Each number is 128 + 24 x the weight over its row's rms, rounded and kept within 0 to 255. Layers, rows and columns count from 0. Numbers have three digits each. The size before them is the row's rms in percent of the matrix's.

# layer 6 attention output (transposed), 192x192, rms 0.121, rows 69-127, columns 0-47
091:137116168115151080122155106112155097080136110114162139153116147083095139139132116133117074158126119121108140113080093108096140122143105125141099
091:111142127150136118130134091134161118071094152174159153125139130143111101133128112131133070145147118138126161119165121152124129138130168100112181
092:119145144096117115113141120136137106174115113091118111205165139131119132153125145109142105076150115148114130116100111139163120098126112126137122
091:114137107147105126110143107119137165134130172145164089085152132119126081105136119134119081111136122133126120134108110114116134164118089108138124
091:144121123146130124133129119116129087146106144114153126095152120069097159153117163121131106127125159136155123101149107168106160163101147142122110
096:156136103162132148141143137148107143147164120191130169128140123153093152069105133084132119125114137128139104120135143160114112084143110133140085
095:138122116051085075147132140110135108151121148169128127129115134110125157119123146133163132116136107097160137095193138111115101120151119146100124
100:129139143142129163118149129175120136133143173150134092131111158113114113141148134129136097138102137128141108091118141106110156099107101134150096
091:121129138101128122168144089123110155105155110141179109145100100114163148116150143158093119143117148151117127119118124169129090126145083170123148
094:123142103108132167163114117123129108166126177112123144111158109126110101137084136100103172110109139146121104092100152115128080146126104077111158
087:126152110123117162157106159097121143129144154117118137127080158134128146122142095156137140123148093079097090104156155153120147155149117135102090
092:136116136121109123119179150152087117116101143108152121107087118132129119152141102098158143130147192146146108102124105088131100149104099128118102
093:105125182126136118124122100141111138096147118072100144075131119099132129110157148123115147114124127131157105087087122129085129128142112164120169
097:133174088113163095101131101142146144164155152113113112102135142153119143122138122135093100119147100159126152093131111121125134108104123162162120
091:109135116118147118158086099128123114137088129129140159112157138119170114121120139132114142101132132094166128157094133137146127110139146102121107
088:111115115127151139184168140124125120154097105093140114105114085133109140124151135114183141135149120118144177096124084116144155118125127140140119
099:142130117145101127094138167119108133104137113103148119124112154096097127093144165114125148135094127128144116096101163175112173123118072139181115
100:130157058111179095149140118116119112158129136125133157147153138129188087118124149113140107160117142146115160157107092111146175133108131110138150
098:144120159090126131118151150118116123115128188143125140140100097107138141167081120145162127129125167135098106174100145151089153151128121161154114
095:128112176114133099112128120145100143113170075134133080126111145129120133127158095130095118175141154118113119135132100107158122173134121135150120
100:166160120145141140167095106127115098159152124119143144131091170139113139112133123159161079140141110098127156169148116149110098161135127111118164
097:180151120105136158122112117132120125147128155117145151103113129088124145180111092144105124115141181188097149109132146111150130131159102141123091
096:123109099111105124104098149126128159113130140134155098137126089125141111126131168115140104119121142112141157172062144148136187128133119115124144
089:120148145176149134116108149142079145088135126083100111124142138177168140148134128117146090115125118116100145116125166128095119112108116131160132
095:156122164154144119118129152174098142112149161140155123104147084161110115115157091153152125129105133094096107157109098175096085113138142160106139
090:147134101150183115135125153137089116110140130171130135099108126122124116125104085132103147130120156122111119100126128167138136109185145104103094
099:093120100104127145106149154105129149098131185140123127156124115159117102102132146103109145160108114139148131129140128136113115139123181099129094
092:128091110099091141118171106137112100083116113135149122085125100139140151163108129153092128133103109130131158097096093139142134130101139131105121
091:144139151112160110110126130090140117115118130170118150125123165143157100110156153123130153074149154130149163084111151142092127111075107107166143
084:120150155128140089140129139108130067128127155158148134144141182127138136147142118094116154110122158142150112138171106156128116166139138087108134
096:175136163122171140174139144127141106120169097144099162094124110154167123090118110146150169158116122112136139179065121135087094122142105124067075
096:146183099130097113164125109129130162103141135139101142135140124149112126130125170161131121145108106125127141103119165070104123118136109127066112
096:165115111128135103131144127131167146116137101129126121164106146090107114125125088113096132150128133161090173160145129137149135140112153161105108
088:156092133159117097132157139134132130133126116146108112142096134150120159127147145099140106137127103129141113124144193162143139141160119130136123
101:117133104130133122137127135160139151146147124135176115130107146112076103073141140122153138107105118066116146134130086097122155149142139140118093
092:156105084120126142126172111127119147101105098108119110173135109101122114126088125132106154137119086151126125153102104134102117148151114175101096
090:138166103099107100080114121136155084147169101141136110158143131126141099114133137147139146108125112128142111094110125161185117100109110110123101
089:152121167137131124128132125117099122116148151092144140082142143118144149122130126141158105110133108100127156140119137132129135155145104144134107
097:114101099144152170115142098186137115150091126129132195139099121168120128124133127098123158114112146101148161111085182136149115153112159122147113
098:100137188109128151133103099095150145128091121145130127145106144135091105149134124104112156112132151101195072132108146170140109174103148105140139
088:165156140078065140129104131123098189127115162173174122174152142085123131127140172139101141130100158148165125110095125103136126100122108112087116
098:105128123148131130098107141117139167065133092139076126135104131119160105100115095147134171069088107152149121146102127110162141095129117122122137
092:121115130158121128121157121104133130121117192114101092164173137161109129119120150135149130099130121131095100127118142107135128127129169163167109
092:132096129144086138140074108143127099138176111161147163088140123162138110125094133160115143111090125184090112175167145099145121149108162172127103
096:160133125099112138160135144173149132098136152146172130147136144104143124108119087106129127152112156103114089129137125088156172143119096098104123
088:095124155133114167090130143091108131093083179080087141137134168122103107131134159141098143118118128083102156172117113116137113144139126117135127
097:174155088122169163157112133138115154109140114102158155123111154142131139154185136134133147093141091151118121109097119123100117137107119140153122
092:121104123093094080126124100119109139166072122131131158131109110151101124155142090077114127116121139129151125137140133122117145092109100128141164
093:120156097089123137100098131159193094106118116129104167172081110140153090170095106120118141127160125091166119139098106115114136100166133101136099
094:107094146163127097123151114149151121142100140151096106132127112142128095067109145111149138141133119147128140153154137115160128099116122094123075
097:116114108118115130149147181129113151167104128143122133151140099057158148124141127150080161163091142092135149114130094107133074147087150150141159
100:143130164137113128165168113196107138135158147166107144097117137135131134132141159124119164133093062129120133112108125131126152114098151143097156
096:095076172131085092133145153127178125120157170111095122143149123082071119141109082123137132070116124148140120130102120146039127151120132134119157
093:119116076129130131132080108138139102102090119154126125131166132126104133097112139126144152149123149105102143146132091083083115102144152144137120
093:133127125153143082161117149161103103131130085180150154168115075105115101162093142159112133163102107147119118103121120140126135089128120122112099
088:134122108082112108149167141096138181104143120098121130146154179120096143113118160090175104098172143100139110133093163121116134131092110153106130
083:129100168080149159125115113129116148147107095099148119149160154121074190085101126111097101157140089153140090167164139123115142157106142160105108
089:096133119075142141148140154144124094113151153134105115108137095134137155114136098127094189138124148151136125156136168130165097106109108131116090
093:127125107127097111122132119127126088157080116128132128117111096102134136143144116144119133125092130126135169114106145120099092177097150121132140
# layer 6 attention value, 192x192, rms 0.123, rows 70-127, columns 0-47
089:138104138126146120127133085126119099130143151103114115119120130183146175107123148129142155136131116150128109170072133125167131142131118142166106
089:112083153128130097082114151095124142141124084155148089090132139140118128140094110141096175139147081103093110139123154136126115098129066104094146
084:126135130112147179148148097141135102117137092120091154107094135133131122115123118114168129100139173110101175134102103161126132055108141148165125
084:108127160160165101100144173116106142143131113160102142171145116162197128098144111139132116097122095135097131121077102115126149139133173122122127
085:128106149109120108124129109094068142154090157125143115088115162129139128132163141147104098116168150095135157161137146120115112169142094109138129
091:178137143127118140145134110142098115101115196107102105131146129097109128145141146122123093140123154124119111137104144111116138149143112142122136
092:167090146126093167152128125143102130121151145122121113134101093140147186161159136124172118105125100087147096141114118137168139108141097124138158
082:082147149148164143130126165136159068166117124141140131163113123127130142102095163125133151105148130127132165102100112134129156148137136107112146
093:124119124144145089067127136105060135139139130160102089163131125185111135098118105116120109143179098121152149180140131107115123089118125122136095
080:085125138125151154119120114142141138132117132150166149160177118170099109118140120099127109144140121142116135068114119143151124101154152153108130
083:151091108132090174120115111089124093133167115191148130113120156171122142120110130135142131112116115131138090066139174156080130091126150142122104
094:136124120170121137109141165112130144130110104165161119180106100104120098102130098108116111093161122113088104098172132105149126154071136161113134
087:117106157119183160146125130143111128132150163145142133128102113096097152160086142126133127151130115140117102155142129131111145143095136077115150
083:139133113072129124117152158099110167150158139157146111159121122136117133116072090141151125144137083185146147116155069147148099157127125136155104
082:144113143181093124104105149090165147150148137135125132163180105098145135183117115158120086149129124124140125133149130149132135161138115126132118
090:124153160100128104128176092140150127145140184128167159139096101102156122117133169113187101118128131150079129076149142088123155134104149085141105
096:093152111112116113091140139113112110108125081135105115109118145141112127135153115127135146168163107117139145122131157157112132114157157109121121
093:136142127153142123117121156146111154192112167124100092129128147144132126121153159157131130103114133111137120119123158108124084107156090138121147
087:114131128147114106143155105143176125111092142137119153129097085117124145116105137088175126131177135137074155107107164160100139131132115105167117
097:136121129090137113128144101150155149140134110117137111135100120136130168151102141106132169128146146154126136139119132092143160125144137138129129
099:127128132140124185163140121117162135134121114094121157156131100123153071117117111092099117132099127117133109150136134128146148136139149070167123
101:126145114129104072114144101127100119135136113145115084112135116097124165155136145110087116163120113117161130129119132111104150132100143148143188
081:153104142091123148099148128138126122128108095145109118122127168122114084125164156162104110151159141112084114161121132109143108122099127150110143
081:080092092174112139152115137166149150129106123111117118160129114128103118141109126097112134082140136161100113096104134140148179119103109133157109
085:102134167120113117124143112103115140150138149110154110153116121142127122116121097127164116157144113120131154118117106127117108149070088148097120
092:145135123090116074174149085141144134144106134143085120086126124139142113111131141129156166142074156150157128139122140105148101130125137121111083
080:095121132130105119166090127134093145147133139157095123145114122132100139139164113093145199129145131154147153113144178109127147146119165110153124
090:117134151131108120125150158160100096117135125107173126110105124139079088145122120161136133150124102158093097150152135156139119132149147147117132
075:098131123146113146167136115160115155146119109162092110108104142132120135126137171200135138117105121142099126165095117115128127114115148153131114
083:091112130084109108103150129103103156089085127131109099137135197127136115146128161141088142128137172139103146126166132078126090103129155117156126
086:138101119076139096097143167141121138132154151097147095133103143128120152102135112132108114137127126151120187121172132097125125126136112161144135
095:139136149145128127122111121143099120126130145130126127151151135134134124148123110121139091119128122148132127080098115075104165134136093100124098
093:125130116133150150111138129118142148107196138123113164127172148159133095110112141111153174100154110143164110151119104137124110131128152072124153
094:136094149157152132145101088145109113103090148148118108142123088119099132154159145153155169121171135165150143112134134167132150149107166140153137
091:072136160108157146114115149144109152111108116170131094110196146144100157149130057113123153129086163090135125083129147115138096151112127170117137
081:111145097102127136148121152124125118115086146127126144111128176151099103118162130137174136157131117131114134109171079099144124124128095126166175
082:096094130156140122136176149153123191123100085118120122112165133118099114122172111135139110112135123103148099108184124117117122130120162181116091
093:142134124089069154132126117077126107134142078142113070094120119119131131082122107128142129136088165163131160148159119143159133159141146152095116
094:157148101114144121112148121122136166084113092136102101126137148118153157104128109139152164165145078147134113121124109154166141136125143108113083
082:108139123130086120154141169104125082166113146095102084123130118151075147147132140121091093120135098138085114126117145110140103091112124128191142
089:112111148139117156144146100155122161125141115142142112156172116064129105145087143108117126174108168139114132104169092140113115186127121153149130
096:122127140129113134128143151134118125140112118119139130124106092091153137142176123145126089152124103127120113096111127139109127059142125172136157
090:134140128170154142136112133137141133122112146139156154139126136087154110133117105066144105122129138127101111130100159142099134133148155138135139
086:146138097116148081166112148124114118152117103072130105090143109161132130130141158144106124114170115114141135111086162160143114144156146154125108
086:121109111118129093108159116136157147141168090084120111126151135108127112144163105101128137079071141110150090105107184138106145123123137123122084
086:151106170112158104136151115143124152113105086154092169164135082140081110101124135128131139093082159126155120115143141109133106149121166087123118
087:142158147136112093110119163136103141132122120113154113119141130130114171124062115149097152094137142172073124173108125131121160112144150124120140
088:139157142107120130112166101119114153118149144118107136080109146104151125088070142106144124141111138157091161097105138114187128140125118122139148
087:119190133138125125110104123120116158076135104139134124133126142100188139156165114099176146168121135134152119148162119129108112127106170149119133
092:132139144121100144093097096068152102097151113174113145117175096137086141141134130169164109121126150127127151107140145142148139082146125136134100
091:101138131124140085142122119101103117115087150177130102104151144086106132122147141114106156129134164115154125103123097126096158145141094146173119
092:142151122134141152142129117117104148167120059099147080146116131152148147176193120143143184125097109125158139109122148143159099145140156143120092
095:146150123133103140130152109138122101123119156114145122091168131132143144136147156135088116085151116097178158140158151122118141123189104125103115
092:148102180124104128153101148127138182153102157097124133142145153158160134113141141140129127135136104186122153150069107151172142138136147126149135
083:139139120107131134136143094149137147136110111104173106103107081144102145116119106170107159100126101132135100117129156133115091158163184132134111
077:138139118104130100123100151130129119148119090134140096131129136131100185142116069140126090090110161099113147100151106133156118141127107109120118
077:120138110157092109164101092092124121185159121132103111145091151115149110142089175133144109132107150100128144138106106139082110121145176158101087
088:133113123107133151142096127113117098096192103115122139133169127164096200101098134123113154111099089140137139128120115119154150100120124150128128
# layer 6 attention query, 192x192, rms 0.128, rows 128-135, columns 0-47
074:117145174131094145111134138132181134093128142109139106127119105148132124161117123135099131141133134077129096096167157090165119117155144150132136
076:129133123105107125155174137129170105074151161138113138135151113127168120126117137126092104142139179108119145128165152101159140104112131139127155
069:112132153132087131124138113175169153156119136111134150112192080126141155115133125132157164114123106114098099105126127096177135140148125146136151
090:128120127106188145140063120103121114129148123142134157132106169162113133120146139144124129105131127155132121114125105158114168110103147141157112
089:154099119142126120144116133124130140084123106105181133106136111156146128122109114137174111109114113145133137171097140167140130157140126111100081
096:151140131129079119119146122092113113159144126084100149141099167076128118140122116087111142117148155104182144089121111114104134149134123139116138
084:130149154138115100123172087114126154132095169123159113101110086140085123179155163097126136156121119124107157107159102130116106106138098133140177
101:130088126144187141139111104125122154137121146102195161093155128144122119160114173153140114135108138172095126184140137148149142113106121169122147
# layer 6 attention key, 192x192, rms 0.134, rows 128-134, columns 0-47
052:097151097130161130078146098111061122125146084111120133156136100136138149089107138148128128094142137132127174113079129159113098126094124147162129
058:140136085110130162073107107155104126151144098137129129149146133161102157141086098132167165108114178052150138102108135202149124130131150186177157
062:101079143140147093102137122100135111128150154124133138141109179116166119108119102136113160159124132115140088087136157163135073122114102163135163
085:131149130148115112161122127148147090102099101113137108123119110154080158147137140151119115117150142192114143209138161100093114118156157091119073
087:132113113101117136162116118151116152150114139158125175151119094156104127142157125166116120117122121172110138136134133137122205127135165099158091
083:142120131140099103115122153140123138104159177136110107109138089105150091113111091103147163142163141081119112074094134123123118153101117129150178
091:166152121111130091136082124124116149116178131151108083104136099167152125103142121141100138117117161134135123142038116076150166113146127148097103